Weights of a small transformer language model.
Size: 10 layers, width 448, 7 heads of 64, MLP 1792 tanh GELU, vocabulary 32000, 38.4M parameters.
Training: 414M tokens, 3161 steps.
Each number is 128 + 32 x the weight over the matrix's rms, rounded and kept within 0 to 255. Layers, rows and columns count from 0. Numbers have three digits each.

# down: layer 4 MLP down (transposed), 1792x448, rms 0.062, rows 1450-1549, columns 256-319
# up: layer 4 MLP up, 1792x448, rms 0.0713, rows 1451-1550, columns 256-319
down1450:147133118111187158129149172139087110123082173158108138114112048131153176122105151141096103096069057089143148113198129104172115155154111144155153120162103141135060163064089131062116126122138064
up1451:118098116150194085164107149108132107078121155134098066095162106110094152166154073146161122121134156061140106094154163136116113096106137162125122126114159179126119158115186093161067089128136128
down1451:147156124151115099132150123097165130183130136053203194130114132160109199117117072120143124160155159096107107111095103122114163183135096146173132143133036083039134154101059120144110133142156162
up1452:158128049081124128148113183091076128108149143181091148128171159112114101168113110165150088145132135176111132123161083144158102151154140141145130093097142128123079130129118095097142148130125146
down1452:143155147113081086139140108133162089139158130180137090064108145176113139140134149120124119072176103112122157133180094086117114083181126178146126161118116167117110135082123113156144063130141092
up1453:137082104124106133147138140200087117135057110101145120160152138144081161165162142166076164118110108134121112144135111125114064102105124046092144117126116169123118118149107150121095131099106123
down1453:165123113114102175088139099112120179169122111125126169146165128152129164140167099183117165110158102129035161135091069161068136066081160103132173073144165125133148106175151176136089106131127132
up1454:163113135154128110149136162075068136110084160103120145131148153078191199069086157072156143134121117078093116116176090131130145114156105053136128140127124140070154156141149110112152090070144109
down1454:092090134143159106110154099109115092103147162137104157084123127153122062114150096114140120091109176095136187161098121145095131132117124099146075138145086102106112140100205134171125099052091159
up1455:116145144090164098120157212094094121151137098115164108073129140145141102109184102126137186179085059112141189117137136154125118108154072106128211129123130179191107133142158148145175139092172168
down1455:170089127151110121171115099132137098111131105150131088144152118189116129100131145134113128117104163122137160106153123090139138083059157126074074125128115133150166131143080115076106161068157078
up1456:131110135097135202152116115104163122145146132122176090142158169136125066115128127154131105078158127139058111101084168126089098118118167111121145079153144111096153177053086160107162119127083108
down1456:140127135137109135131190172186145161131148116150109167134074108115097138191096146151100193154132149117143130142122197163118107089122090147160134156101116092168094097145123099139172066081112130
up1457:092115146144170099123148125108182168159120150092187233144147153063140141147090094088141118070155103147146103163103131215153166136082094116101179072118095115197104134128131122116133106169140139
down1457:134163121117146092079193114098164124136147125111163166135183140149078158108139086156114067089131110102130081153166070140073118197143192078120099117060108122146142084128162121147142115136178135
up1458:163095127103081093065132145128172136096120126113085120130161107150122117180096148141118105165103154071105142149103123114056107155154155145122128085136141112066120126162166139134141063070204124
down1458:128132163113121098101166102149085155130123078095135055147171127137114105110168174148133125168165153148133196148124099160072078165128125096132126096079134103073159135108133055083118096186205113
up1459:197141150104108135152172123177094120125163126160092095168144118129139090165162165110135153128107177114119177137146151150158082115142132142107155146124198058174084150200137108144126140101148167
down1459:099121132123173137128122152073158092144193075114122128142142102135179182137128150170159051108179123151102146100193088127190170102114136140090130141156104123090184119172137114142132179148137108
up1460:084179123102166098070150088077138055120068146138072103105102134120099029089134121078115147142129126120183174088053018132104058107058203078076143149132086100161115100106178093116105089135124175
down1460:135112150114098098131149070171123110159132118122122105128111149125134081140084132120108120130118098118122086142047102128115198119084129164123127113100123153101126123124178104161092078096133092
up1461:111127205109139164058109157114160123125060175158135087125109152146134115116139114104185157119178175180124122070115124187101153133186123137118163106094168214176120125151084114130083149153044136
down1461:100109063144106156165159050122110099142082099127116126075166152105128096117121087119090164127108131120128180157126125081058106151115146141131119154105151075137068138138138146176172105093168191
up1462:039081134160150144121129146092093056092132138117162145066177163118158140119161205110168158129147114098059146105144076130154091140117151169104075163152115129161092129134124143127116121149109144
down1462:103104126180108164119120140112109124128103161093161135117126106200157118128121133103100157144121155178124104151096145196098096096124125134115160090080101128142103170108130122166126169092117151
up1463:136177132107069123195077156162120064135091128160120103133099142126098146089134110149139111162116142085148081144143072082151113096061123103097139162121140135109140165107169131139169126130116146
down1463:130127148163085133088173115101158104072110144131134148102127124144116182096137179114157136134095133138081155142105165067117100158146141113107150106074116105127129103107119146171129144117109115
up1464:147105093137166189128131102147138135118138151148110125148095157196133100166132122143144190121091181156145118142112111147102128086092092166194164098178126109203138103103089122175153158164149114
down1464:134168156177102100191166142144121141099140113082053151080120081107133130116111102132118145154188109132088131115110157131182083151094134112092108127102108148079150121129101135094164082074105130
up1465:179152113101126098159087130146140114143123145077161136130122093087111148141146123099082095069155184140134148161045103121131157136207109106127159076116152133051088136091139121120152115116127087
down1465:089182108152100160024077134152119145102152095146233144146139128084151152185127135154095131120173123182132172191162160156081169113118083110208118092157107163147106131180068145076110097145147124
up1466:133152080136130170162169120128119134100152139088176099145190152120132107186146069114133152142186133142070092112079124153096126145165149164134141120155153136138087139079066112100160164131130123
down1466:152195019176081115087088106100164083130168153154130154090149098103126158156103123184165136118112127191108136132163143124100105103145075105124124177109139131140109197132171095145137061106091056
up1467:135127114140121126172088162116108152149083054123168051110099120149216117119152141211118125147162129133114171121178074149160162089114088098189125103146103064116072186136171089094086125123137142
down1467:144048126092181100147128121116140129110104074184115139153129088107152134148121140121100109128157134113156108112125175127145098154154194126123145123142127152113153104129066165162163152138122133
up1468:084133145125115070114157179106102120157176092085136122120154084143158112128127138163107097082173130126076079143079072119126101137121092156069097116078112150117178219111133150130098150110048076
down1468:062159152116142098145177146119151116123085142104117142111119161136142132145157043084116116096153083107122137119193154121152140100113061165114124102110134130186213149140186092140101137161057095
up1469:147131179152130091093158090115146081136137100138120097046110159093199126128084132133094129112129091168094122133172121101171099083129178133100118118206119134152147129144180164159151157111145121
down1469:087083071148155092119092130185124089204084142045145073110096171130176129155131150102109037162117124142137131166139151123192181081142135147118082106052098160106132143140099159127123124115123122
up1470:152137174222102108169133088134121116074162086152083142150161165121105121120097129120134139116151118165109167155094201133054166089113123179114127100160182128083195139120082099051167075065131139
down1470:125116146063076115099109156168159169102133122126179178135060081150090099158128140133069112152123150127084152110112143165177070122127191125160115139115123182069039114098101123122103133139133122
up1471:051129111136165122103189197107160099130145160129140115158161184120109149184120070119154088148136106191120115131116144160135099130121105144095146088112141107074165076106177051129134177161093169
down1471:136173121123116067159091167106084148127112086148113144173141136164138147131101150122130128140119145190109147063108130071111159161086122166094127133114101128145126178094091151150151088127066198
up1472:128126097124036148139097114156166119074145120124097155069150131162136148073143143081121128144101155105153138133125132136095138189035128179088120081127063111059148195133104108198183110097101101
down1472:104143093134133144082148088100127126036128105164158162112124177148139077198081096129135068121156147088141123147120082109131152096144094115086142145150122064130178109142194173106166094140105123
up1473:212093085116125081123219106083140083159133143129114121130119158148112121156101141084054136124132130140050098135141088117119139102083088103110122128132160190094110117164081056089120137141124075
down1473:085118105122164147104067130168030084130151082138112107188106085122157119106109155078146112059177156122139155161136106107134120080084061132080101104119099135130111120082143187131116104137112195
up1474:154188162183129131121139134130123118152102133179082108144155126193114165146096113076113117120133112155140116143159111126160046103159105179153142139114140120086085127164070079103196119100154170
down1474:141143161109099113192110121154133185138141134201115116124111111139116125142131146106126136099150140178162152082110129166081075124139146100130159108179111124124113132086111136134138127112177151
up1475:090149145135154051096103162112095134114136140041089129129081102139147150125140089142128130128136145151149110137135146120140113132118105157110081098119200137119105107143140080084156120123152117
down1475:208133150092133148148114081160167188081095119173117079112148162121115118174194098122097099157126138086135120123138086111128130152154084110138160086137120114103163062124131123136119154072167090
up1476:100083127089151038118115130152153152129124140127097139094201103104140138104085118133109101107101081073111085121108090085141126148101161164159084181137089054131099194120095084132136130098114118
down1476:085171121127118143093162104118143092116153150121113141147132104127139089112100166095163145146090101050110166119146070135117136128203091168133119138121070137200124048112175123109141120097076170
up1477:110152150093126078085126086154111114078086120122163121111155123133137146136129116168113152167120162150130123105149113136110150137141154107191123091126139102154156134129176073144127136137179108
down1477:102149107153141163143136117182183121086106113146109142125119170138150080140121143129054143144121153133113155157059084098178096144116133151135174127174151105154160192109104126156127133177109095
up1478:092066143172127070163172102140085124104050126162166093141115107090140118036173092102184104137141090159197166169136120136118090107121115144123153117130150203160147130094096112111137159107122099
down1478:132122105111107106137110078171144117134162129085133174151137116091151130122070157133115157132136086137135105123079170140119152086110117124124155123149150167127130158122123182145162071094142128
up1479:197163106087143178125131135088153156099151113148126131133127112167188164182141148176089077202108120104089136109160135144063191112120139092117144153108146099111138128082149087125142134132175110
down1479:097151131147068157148124154106165168110126132092190126081085111122138168083167108117064195169101127130159180106131134079147062178146153090103114132091148135189096070121095121111081079172109126
up1480:128134121105131110142072091172153171113169179104082122124108118131157096119112156103107154162121140145110139121132102146123125097162094136135118108112171148117104142093117152207106086095094087
down1480:086113144152114167123066144141083140113095106053083188147126110129094114147091161210134120107115158176114112154108148133148131109153177105154144133092142115121157122167107125096128097152182110
up1481:077191093187116186149100143102105122125151085076119079190109137121134080132101138156106182179095134123159130146122064131147199169160114078177114174077168047132145140124094132100137083104104125
down1481:172200129089125146121110090185198109142174172116133175094147120178210089140090175120084051089110100103163105160116176124125129151120084145115132152132133166104163155134135132102110140124094160
up1482:151145156141088149118112123120124104126137086055149131187093092150105154134119139073147110143104182104188135127198158141127133115137064117152122175086121105109168098133106155167121125147053123
down1482:161174077158170136136114079128115161236160069126089075063151146114147185167063112130186109129130157155127154107137069125134118085117141101081101117113112132146116143107162131093096097103115205
up1483:106149150140122151087065136144157098112172154089186128128118113093155167162091132112149159205127134118136138172130085132178087118155165124110158121086090093113135121132127112152172152099138172
down1483:110091115159118122155113133112115164107129164162129121140119099152127098121191133181095046107150123181176127119133159088087077116132124154131094136188127128119089102111120081106081143099118102
up1484:102110176087115132117127131177091139163091165160166161102126137149117176142157114133112190114091155136103138164110164151139101106111069165183154074155154120191105140147147163154129135142167132
down1484:141106104139171177085125134078194131101171139136096134180135090175109142147148149144082094128092142129150172155185134078088095139187170135034104161102091132118161084088168097157111154133123106
up1485:068137112196118154094105083156115137141108161120097117108145096132155150106109070165083133146142108171107125086153084122162076077083124114152125167130091134182096084077099166168109154147125174
down1485:127170125127159148065166109088127097190101108154127128100151123150185090117095102144141084148155115143174118125149126141134190182157112103115115163145104063140177084076107118092120142093151083
up1486:142129150172102135066175114139148091119125136163100088146161110135175139150153141106152104098080154131181142157116133104111082123110151114176103116133122093109135108152099115120127115108105151
down1486:133073118078186065175160177161111095156144127147144088150130081141104099159099115107166137109092123115153177139165065146095149089129120123063092116167086134134117083108119138117141146103160134
up1487:175155097123121159145140084145137147153145161156157143118120130109129156119099115130121136132119139195139142113100148123165166130127169107104120145097110154129090120144123144067116138157150160
down1487:181208104081142130112128140131132154137112095090147118121123124186179164079085173150154125108114153133183075096066141140098144132082103153132124120158122069186117093091172098122135157106126174
up1488:136179123062119108165127190124134112148139122165176054121150133116166185106169161141124142180130162127181148158095108084137066086160087133123107100150102197151178125138085122110102143133095155
down1488:095146140143183169058099159124117120202128121139154161170153142137078115131146100103132135143114126143101180116140124140104109099184124152092121092135144122178129117128161137125070068175126125
up1489:138133133184096126074156175124143165104099073101087127176110093136091109135114141067130109148155106209105050161097155137107156124148116153117150097138124102128147114154100148150136092197134162
down1489:124161116152109177152126098173150051072131136169129125147094084142136112166089110119129063152120077152094111140107143128155140123148089092178130148125153122161067157117176109127091167091169125
up1490:137109155095147141158174148153067140112114145111154119120089178119129145136096131135083120052096107112139147104133132088146069206146168135125134133172175132126101175093145143153115108158158051
down1490:148171141142134118153137096119139104133128184117132098121123113177177155147168093186092143130110159160122143130136118104127179141116128102077107139140092152140084107085121105092118141095136130
up1491:124120177112090160127153113117156111143190113105164102108149091102163155114149183062135138144118149172074106099157111145123065159137101090100141182029116143125093061125107133150170141173184110
down1491:121062128152127134131088131183057140172100109129101075131137113121144084153092138134090138099082113057155109177134120127104192169143145134164094130141140096178137131116068147089167097119137158
up1492:106125095131166112153107139091143140115123167152125104117107126088098061110170127167140134108154164120115144150132090071158149130121116135134129113198133146119132107081094095165117158168187086
down1492:118031116138099163116142144129124142144121092142144124102089083118094133166107132137132128125138079067154118162090137099167065102150135158140085120148102133131094161110140107109133127132089135
up1493:122105097129145082111140161108085165091124125145082111164159082138151112138100147222082135132149144087148157120072112136140148107105130091119141143141105131190142146107159083204085129098097126
down1493:093131100069142098154185110131160104149109128129132109118142118146115128167135137129132157078184117104111173150075154157100205156143104148144095101052157119147105149144065134075183144134156103
up1494:148056135085121171121162071166101077120112112150177122162129116128143173128176119127154115129142155147110230090126106095125124131105136101091127100184128135072124147066119094126161115109070118
down1494:176141121144114119081178147130162105177140119102127121173099144122124128119120151196183102096088108179175224141115104097159188150097132101134117064130109106139168186116112107155181116180112131
up1495:124130159141080125162151166176125141101100095096108096136159073127141144120113138122122138164137146172183162119150130134110089108131119098092155118121183098104166173078157183096142192119161128
down1495:056130122093163066131105119092164126117131115146147148151141173076120107137154120108142124165122079154149139156100174129108102139146153120218111158096120155194099179118088072105117105116119153
up1496:103124050123138172079095143117143138090109133096117136144159138097145072139150070134117124179098113129150082134079109131152071192120196084101127125104148094120108155150090107137090099110155139
down1496:104150139133071135159144129143053130129137148101164127120082112157134112124148136073211122052131143095161103094091159077144067171138130147089138110106151116133139136186148159118117155124116173
up1497:099148153152138186156101147125092057130107146168101124112180091100189124117150114082151119104077127143148099170106183087174123104130076176076110103145080115130100175088118110107089078176091116
down1497:107152126092116047225149174129121154129118130059140100134087156143179127157159114119086116069142138206164050130116083135114170108109170098113072110142110117149157106115086169110119131117148142
up1498:158069157084103037111101106121129098108135140114124099152150139138097140129117132114102183145145146152108094105095087148127138156091056092106146123118140165134151166110149147142167104130151101
down1498:151166169077164152134035152158150160190133127102128118151133082109097122120114143099149145174116143166092160119113104135105184109164070109159155196162148123100106120130085099094103112171106081
up1499:150127119129122101094153152090094148165180191087099130120122124095143096112137080141126070128082141112160136108111112136090074120150116130098094121131123141143142129123133139139137136151143155
down1499:146101104118163122083084159116158102092130112207100180133147099166103171121112139132135160180159108112144126107152133118140140140126085185113108121127108086065147138147156117188168171115133137
up1500:129159066139147104155116120129143090131136163083137154111110115112093116117183105125100093167162135163126135102147096136095110120139164117113138144151139165098158168147098135161108169132149132
down1500:128140138100187117123116102197155124122106134132096115148128128148175125127125163175149195094158105082151098131148132129144129168163142159079156164202140175127103147157145156216117117140089138
up1501:059139095126157088150117146122126172106129126176102119119141049168129072104136126171094170113107138125137071168112156122154131108166081083108123077125109132065125078125180059121127154137159152
down1501:136195100164104103105166129108122092106198136081157184097104154106154096095130175081204080133153122111082061124101110131157170153103054124071157086117157140141203160136119087109153137102113099
up1502:124110166110131139152106189164142140139142082163104131106077184073082149091063118162090091155119093076149101116166145148098115102170080147051175115122131052109143119216071143173134136106170068
down1502:091127126115100046117106147150140065121157118162140142140107059124107137160107111095116135125145133159136126122141121183156087146122124116158093129126179108149182127102096156047155069158141109
up1503:130072131118178136161088106126062074102125092117177146115112105080174042149139149103121084148154154172186154091191107157182127106097163144126116110140083112062183083069146118178159076086163145
down1503:157170119123088060185135162133127114159123131158149165173107065116132110158160121078139124186177133129124082092138096142123109103097125075181122075184118121147109087142146150156105129170095152
up1504:141094078097133138142056100135133103135155162120098113106129148081077197153111106177093190161136133138169125127067152121125155160131059154144143106147125100139117118092112200120082175116165099
down1504:164045128150197106116116156159139141121139079119139172172200088123133116095133130121138157049103183122074057099181094121133136093105196159125098106150147149127181179132155108120169095090117156
up1505:178150119147174067135104161123170184152138071087095108143086162073161127151115042124100101144119106170103120145147113103160089122072098097126154150119093154108038095142076160126088144154079159
down1505:141233120140175149138167113144087090109183066071081182085095174123160124127103108154160111105102090087130157128176180099140179148104170123188083085171078107152095109134112163073158067097162130
up1506:114117146117145155168106125140138091143121150149149099091100132106068132138131158078085158150182125141129102102148132087082141185139146134120103153120117151088082130091099172095111100089108104
down1506:095134099141146107143149098063140144134110120171068079168132141154117181100091081096151154187101106129109139166131126143142133139098155128108102173066165115113128130160114109135138117122121152
up1507:155077177146152119091149118133130102097093090117165168117118177104165117116136117123135108113121103104084134170092131163166135119150088108102095124167132134098169122103112151102152111096132113
down1507:120085117116112110148144172156117082111131097138078168134123110086135112067097115179126121112179119122092170143140164101140111146088098144139097142120158177163167108115139093122130117100087105
up1508:152103123100132147108121076177200097124103147097142093135120177129180176123152121160148178096186121098097138141125150127157118097066096178150094177152146172150110133120168114115121159150145104
down1508:146208140135086189128150153146122109140185116156162121181135134111130163168153109172136083121129077163089083134137142128107184166143078079169178131119125160144139072204141143058151206125142155
up1509:103158138017122154125140107145158112052142142114070176113122114143088144064168120077132071134113121093099100108127128139172085161134119163070101064122170188152168177152104167168123134108110137
down1509:143158098166104135130176095095128143136125145137184080131148152095100167105147124151139102115126121100120121094146098194157157111135165135124102211109159038086168144130175149102097117143062160
up1510:098193129079116101094108157126085130137106146183114209176148118162118132098104123182092111133156104130086059144178110122134089110122174113140141128169156101142133160125151165108170166104091147
down1510:069163113133160068126114073157124041165133154143113125159077087161092063113096121169124142132181149140103109116113112155125111154154147133106148122181122113141130112133112149122108120097099139
up1511:110045171075090129148137149121067101079116089081126147105087160120162123123091102159156078146131149127141135115174120092132172131133115173143139119192119144159156128109155123129090178111186111
down1511:099086123170104112164176113158194099095134119080088107138110126143117144125080089140155159101138134114061183118127168112108102103113178153137106138139169123163110112090173133124121132125136136
up1512:123156177173181104085081179089132157092147126124159165073128131166114129153117111072121114137158162149120125162151129165123144102136145079126102135139094122133191116145158180181162148167086141
down1512:141130095121058159184212098145093120188148135131118064194136138083147100147113177166108145124098074116178143125095140111160134086127115142166149130140159082130064188123133116098155130150101112
up1513:107164134147097104139095131077141107117123122131094130139146119124115105113167104125079173120088202128145153067092133120157111152128135126152130164148112175043118154130097186156170159112143103
down1513:179217182097167111136137143099072073157125088095129112079132126130138146122141122132104139078162102102148123172125102091116140069148123129156133068166111145101140160132165122111140107108089176
up1514:131139131102109177117115179171149119095145100149153177139167104124163111137191141138125142128104155115127136128134150129156060083138095082111125138151119094081168138139115120095139054124147147
down1514:155146094117150132161156158233055209145108127118174142125116165130169138122135119121167143102190072121167201124097092169114141164176115100141066090163139078114096153125132122139131141126127072
up1515:174155127118131136096228106106151107175099140134127055095147157129152159152106142094125077127098148159139146089183185073132140105080119090111136162136091120157126171088114112185091137247107114
down1515:148135089049161145089136131103114164155088052132076140154128159097152136157063143096085100124137237189087161136129143219201128128157104110132094095094183144185098147136114024147123089154097125
up1516:112121101140153133080135102169110127093105102144162092094098152095116119088138165139098131152088142121074155122118171077092116093102141162164109166134078156078118114132125092127092125152076074
down1516:127045127098123121125105136148109125158085124127127088173147094156109099098146115106114173127164159151166102127128059140129114125131137114086130131178149149099162161103120102146126140176095150
up1517:092044094093084096177158137081136097104109115153161102149136117092068131076130138066122153054167174164115182185184161139121104137128115192170072094171130110079129143162160120145135137115143141
down1517:084113170114080118101158127097118127092132137152127111142071209131135161039106186089145106130069155124158190129154103092105093180073169123111130084147110117096185146116197146150101146149121202
up1518:168108152115144174163184171100088134109102115166102100119109147157156096147143155119136129171124114146102116103170120095087121156115156093104142073101154154151093105132158120093120136179148130
down1518:105089117159100123126153190126143069147091161096174116135157101155121093140090160133127201140114084113101127120121060117131119182186101130121132116127122108151136100112171115094097096142119104
up1519:125165078128106164078144092090171104119158092172109158083170144085140121106130119061081131078063151166132141123112157122089125116100108097104097153124120141150128106129142187130183115141108148
down1519:136097140185186098159148137141114107128140123116116125115132150189125115195121110113121109040140145137141144166115193093100131088119121115112177090166122141109137125185098107119134154087122110
up1520:122133183111134145100093110149054128061102198116128093106162129105085168136137116028125200104144131127190104115161145106148049124104139098050107220207118142140163157107140091197129118131124141
down1520:129207108117142156166138141104159158112115098155158118109104138172117157124040173109132194053106097117080076137087120068080157154131177090179172115129175125145138139085131168128132075178080139
up1521:133120154114111160147147167125084080132183145145072108148130150091144106146146194184167199105189192107118104174175176191074093162118075141085176084160121109039107155166112153097129158135083117
down1521:130194117108102107132089121093173076138142156141065111125128152165158079122136133062122171176161111153198153131149111050163109123098106133113154123166174158159133168193101119088138139103131132
up1522:104100126131105159156111159152128142166146126075087115114091111120118129095179121105150140140137151115175107115147097165150156100129133122109141148142178130183161123107060127125136140128106131
down1522:170155123138164127122102158115085131107120147076108170111141180119118126118138134162193172103143092091113146086182099154135087131101139150117170120063053125098107156153140142103119166141144129
up1523:117119185104158131131125110166131124135166139088102142119147130077099121072190147124099129119072145113141179097103123170146155091085141142129145130129117126159121154103174075150143139179233153
down1523:124179099108096122130096138084175161093118099146123066112139210105102117165141102088095122085095070082120116141132177083117139128142134170171070081121120151156139144152125122141105053093160111
up1524:135100090168135079130175167155175141107171130134142169096178156135049107127163122120062126105125135153045156129127158134074133092113105095154161157111160112127153120112098128157119115131028180
down1524:096136119194192100104137110151111127134080157091143143142133113210173113133111120090127125183159176099126074141084107106172132133165142154143096117131123077172146105152110121146115100171154139
up1525:092160127141169154145096148102114122087125142144092155138094111107103159095095150117162116097130085109144083154101116109109146182162133139191149140091152134123073190149130085126176130135096150
down1525:148057138079119111084074084128113112177158161125101155094133084120154140071076149132149135173156163083157130143146156150168144127119114097123182122118131126109131102182101133129153100142118114
up1526:116110117148138107112098159126210083092086142179152156184107177099153134164143104116099127089116062175111135074128123131133136142129097092160083098086124109139076056089170094123153158116223093
down1526:177187082138166137092182094088184112182132156155110148060122153138079119139105092142139138116168173125084119161073156147159099172125098148136127156111134148154174169154126146111122167146122112
up1527:187100124152107153179148063145104121116128122146155100146133110146188136147106137107091117067099135183107151092111094131096077146122092136174153142175144116112125166123140111103178087149088089
down1527:148143082110120164100225152154131196144112119155061105160116097167149161147103142093197138213129164104063108109145180108119135149145129154133095128119156134151155112136154080151119092103147124
up1528:085167133126158139146115120112175191057049135122098107064169123127110128167130137204174090099127156094176080102144182146135147102138104119112102160144166100187156135115145179133113168058128132
down1528:121122105122160124160154120149124090146151100121151192091099119156081122095160087073088172159192133126109119136138119117137145102094177124095153098158127137087104170104133127174154193166092172
up1529:116148093171126144095171171102147118097124163114130124134189205117124097141122203177132124092106118150118080109179105134085167151089133096140162101161165145111097100185118149140125128124161188
down1529:148125125115096133119149126115113103183121068161155087112139170087152141174176090111148106094161169085075081106193206159107162130104151179149072113106159117151108124078113105151153181156080174
up1530:069113119177103155124138054166172082068182101158079087103110109125162130115138096117126156139101169128081165154107161175081134130126145124127158170114141146144133146126109111198133141110109135
down1530:116130127096147103112148161137175115159122088125100093066129130143105119122117096150151150149174140088127140130174191149072117113132122134196160102123159111140128141179168128124124145204114125
up1531:108129101117126110158082135070149082096109119133122148108115123103104170160150103117134136142136141118135111149069155104132074082160136105136091135133104151091136126174167147159054096144100177
down1531:141032148128138072144097139088171121076128136123179108139126123120133144127115138140156099127122126151138107114149132078125102177113170162156085197114111124182123098133124124181094116101096113
up1532:149088173175139112120102120111128122090109110171103115122139169140166140131091146084141069144129113148101202166143061168135170118162097165130078128109113073185118137075127090098171138069079145
down1532:012215127084132129109120078117177108072124144060126117088172184131098129135115088093133087172113126160078148149118136115109101076106119063085108087086205096079067084111061086192083080087113172
up1533:107168183113127166142117152149110153109136071075073125143170159152164134098146159107059107142109131144127058100126138057121162107146103095163192104099116128105159113155098144089185175111119090
down1533:120111154158101132167092139119166161187104163117115056178214135148106080100146115166148165086106104108091190121102105179185139140134132132115097171164177131128127082125114157166107124126154145
up1534:136103113152132109121131096162101130083114136127154072087065121107180196111101155097143147124078162088143127160143157149096097148138155123107099155152144208133081108118106113106141144139136100
down1534:055177159156117107107160164100088071084176159162148141098082171149050105098143177108079111070139108168107162084133214122153102087135099123073114089098108140113090122123117120116142115121089111
up1535:117143124093087050177103088149184090107083120130200139182187205066112099177157075174064085177112137099120161132135161102130135094110133163190152090148087118093083088102175124156087201089060107
down1535:128140110125110092129140147175161112163123096120162057206103157071136050140148196162112133077153131035117053144085080181164190123183140122236154154117138007130127124081109112110105075115087114
up1536:139139144073139062106131106171112133145170155065122141088125129091132147164077091158087096097080135102124123108096078095074094086184103078139124107142134165105077162124118093131113114158155097
down1536:148141092127145115119143175130141097112102163143080141156192119132112125095178127166112126100161125112136080114104090168164109097137108115136137160098068195153121157164137139157105102149123164
up1537:173128140121126135095129164129089116134118131176105088173071161096102149147147140097079099202149183179189054064184092136127118122168095163100117128045201180089117182103118179143124170107141153
down1537:126156111141168132110190107103113153097111098140150133147145134065135129114142206117127170134176112149160136102079143093140137140065118082103089113100115111068161096085164102188105181183162127
up1538:135154112153166073100150096107147097112136128130147063082162108143144196163076159117175161174092100151074141135124122109070139129149144092157152142085140168146135123165131135097157152117143087
down1538:110145176140126180150109112110125170155097170148163155137137127086150130164156111124158143079109131094161140133152187151102152122147128165160208157136218060192108069117098158121100124119126109
up1539:074186147178183143158151143064091176108162150160198102079157116085157131176120142198128095093080126165145117168145143154068114093094142123180203127145169136051131136099115149147102114164097096
down1539:107117142057128098110198077121136114171177087107157113112093125126132126114129114116154132150107079118157121106154076146131098156143198123155106098097118152126137089117135160153119126149096147
up1540:130103145156129166188081156123095146112154122091130145060202160091204151151145144058146078145091089192124079046114122112159118154125140175161154163158146182078118150127103083101089049127106129
down1540:146099115138098095172175114109089216135127115092135155149115090158186057145158120142104170104128090125059131144117145122145154134178146117108134148132160108150141134092141162143086137144110117
up1541:126154095131096111090073121094116144109158171147214097138118151087149175096098137175151114173165152082074135092125140091064125092140106037122182142173105145140092203090144152109130084132162066
down1541:127162062164103122195133198122135145116087115135112082089119158152135092141141184126111143200075148124140063095107126124069184179149098114080150149146151130130153136120113073099110075132158111
up1542:083139154162108078110103099129139154122085112135136090086145152167125151168094169108078073147109154101152119104147144114215134120138112112125073170130100094120167146141109112130162130115161113
down1542:108117128122121115127159116055159068143101138056194113160124109180163169114171075158125117173105108088131147209106136126106131086171155137106139099072128165074136137142097141154109144130123152
up1543:070141128201196104130124140135142179095157139156113125088097124146131091169102120148124132051100132110102122126085125113172145120196129111138135089145184120136083080088180121122158135184117118
down1543:128221098158096132161113106099159113130044103101100180189146111136080123164110143155130125092148138132135108140155114079124093140159132099113082162173074129136128126122135116101108067176156085
up1544:132206125136060148163118111122124167117153165141148130128138138102194150149135163103123129121072139143159158099099114122146061085125099063096178130103115079203113104142172074179114132135092153
down1544:096164162150174141101136099076122087119061098172114089108117124182095143168107106141140113165094142147078191142123132060090175147151114132126114126150136175081122141090135150163131121127099138
up1545:087124106109158103140115082126113160144149126147156133121118116108177141061151092148129076131060155110076109130097070179082094119070171155095106150134089123162100165106144145115117150127110161
down1545:137183056138139081123108165062135101170178099126185168165159177188148160088180126133104109138122077171180169159148109121168132153181129139118110164158084182142032119121076062069181120153135145
up1546:112131095148148075136117117103146105125128105145103169155095154101158036112164128162155079154183087137093157116183135116108158102120149136169078169108090155151057146196066121130120205196115126
down1546:147181084141159066095193112141154119094112083075148146144109144124077111132127132144168154215145105130125072165138184103074140109170137110148143135123086122074132194053089140168128086151121122
up1547:139168161157128155066175171119111133081073173187115141058144078151095119119092123139150110122131161151138126106124109167132193094052115135148108164126099161117171076137170128112115135118105151
down1547:148148123066129143150091159088114093122130170107113109115122182118121133164100067132130054130095087095181109121159129181057175121132117154140148128136107104157108150153088108126111094193117117
up1548:149169143118130134122150087129167141144111117165102059160109156126130140101182117121073139141100106139153137106073140141164111105173157154076146147078126079103088130084106126139158123123145144
down1548:129183131130180096126151140170129111107093113129085166155055126119095182111117128164105118142147094098120229139112136141167154112103133153088168173058129137104126176118103135130180193154144105
up1549:092164173166136166079071065098138080135178061139118165095109108141141084116105140174131174110110161146161095143106119092182136197171092135159127122171170143072099111157145124136144173064166110
down1549:171130149136146096085126100157129101132111098133147161113113141182105125183132100160128083145211163089087058109072129117099172131197128108137111088132113075148103142168128140169135165129161146
up1550:094184125152133193125103092124114149106078131091166072144134159133202132101214114098211136152184159072117110108156161132138135187164153131138096108143149116142140092215167088089149125148111170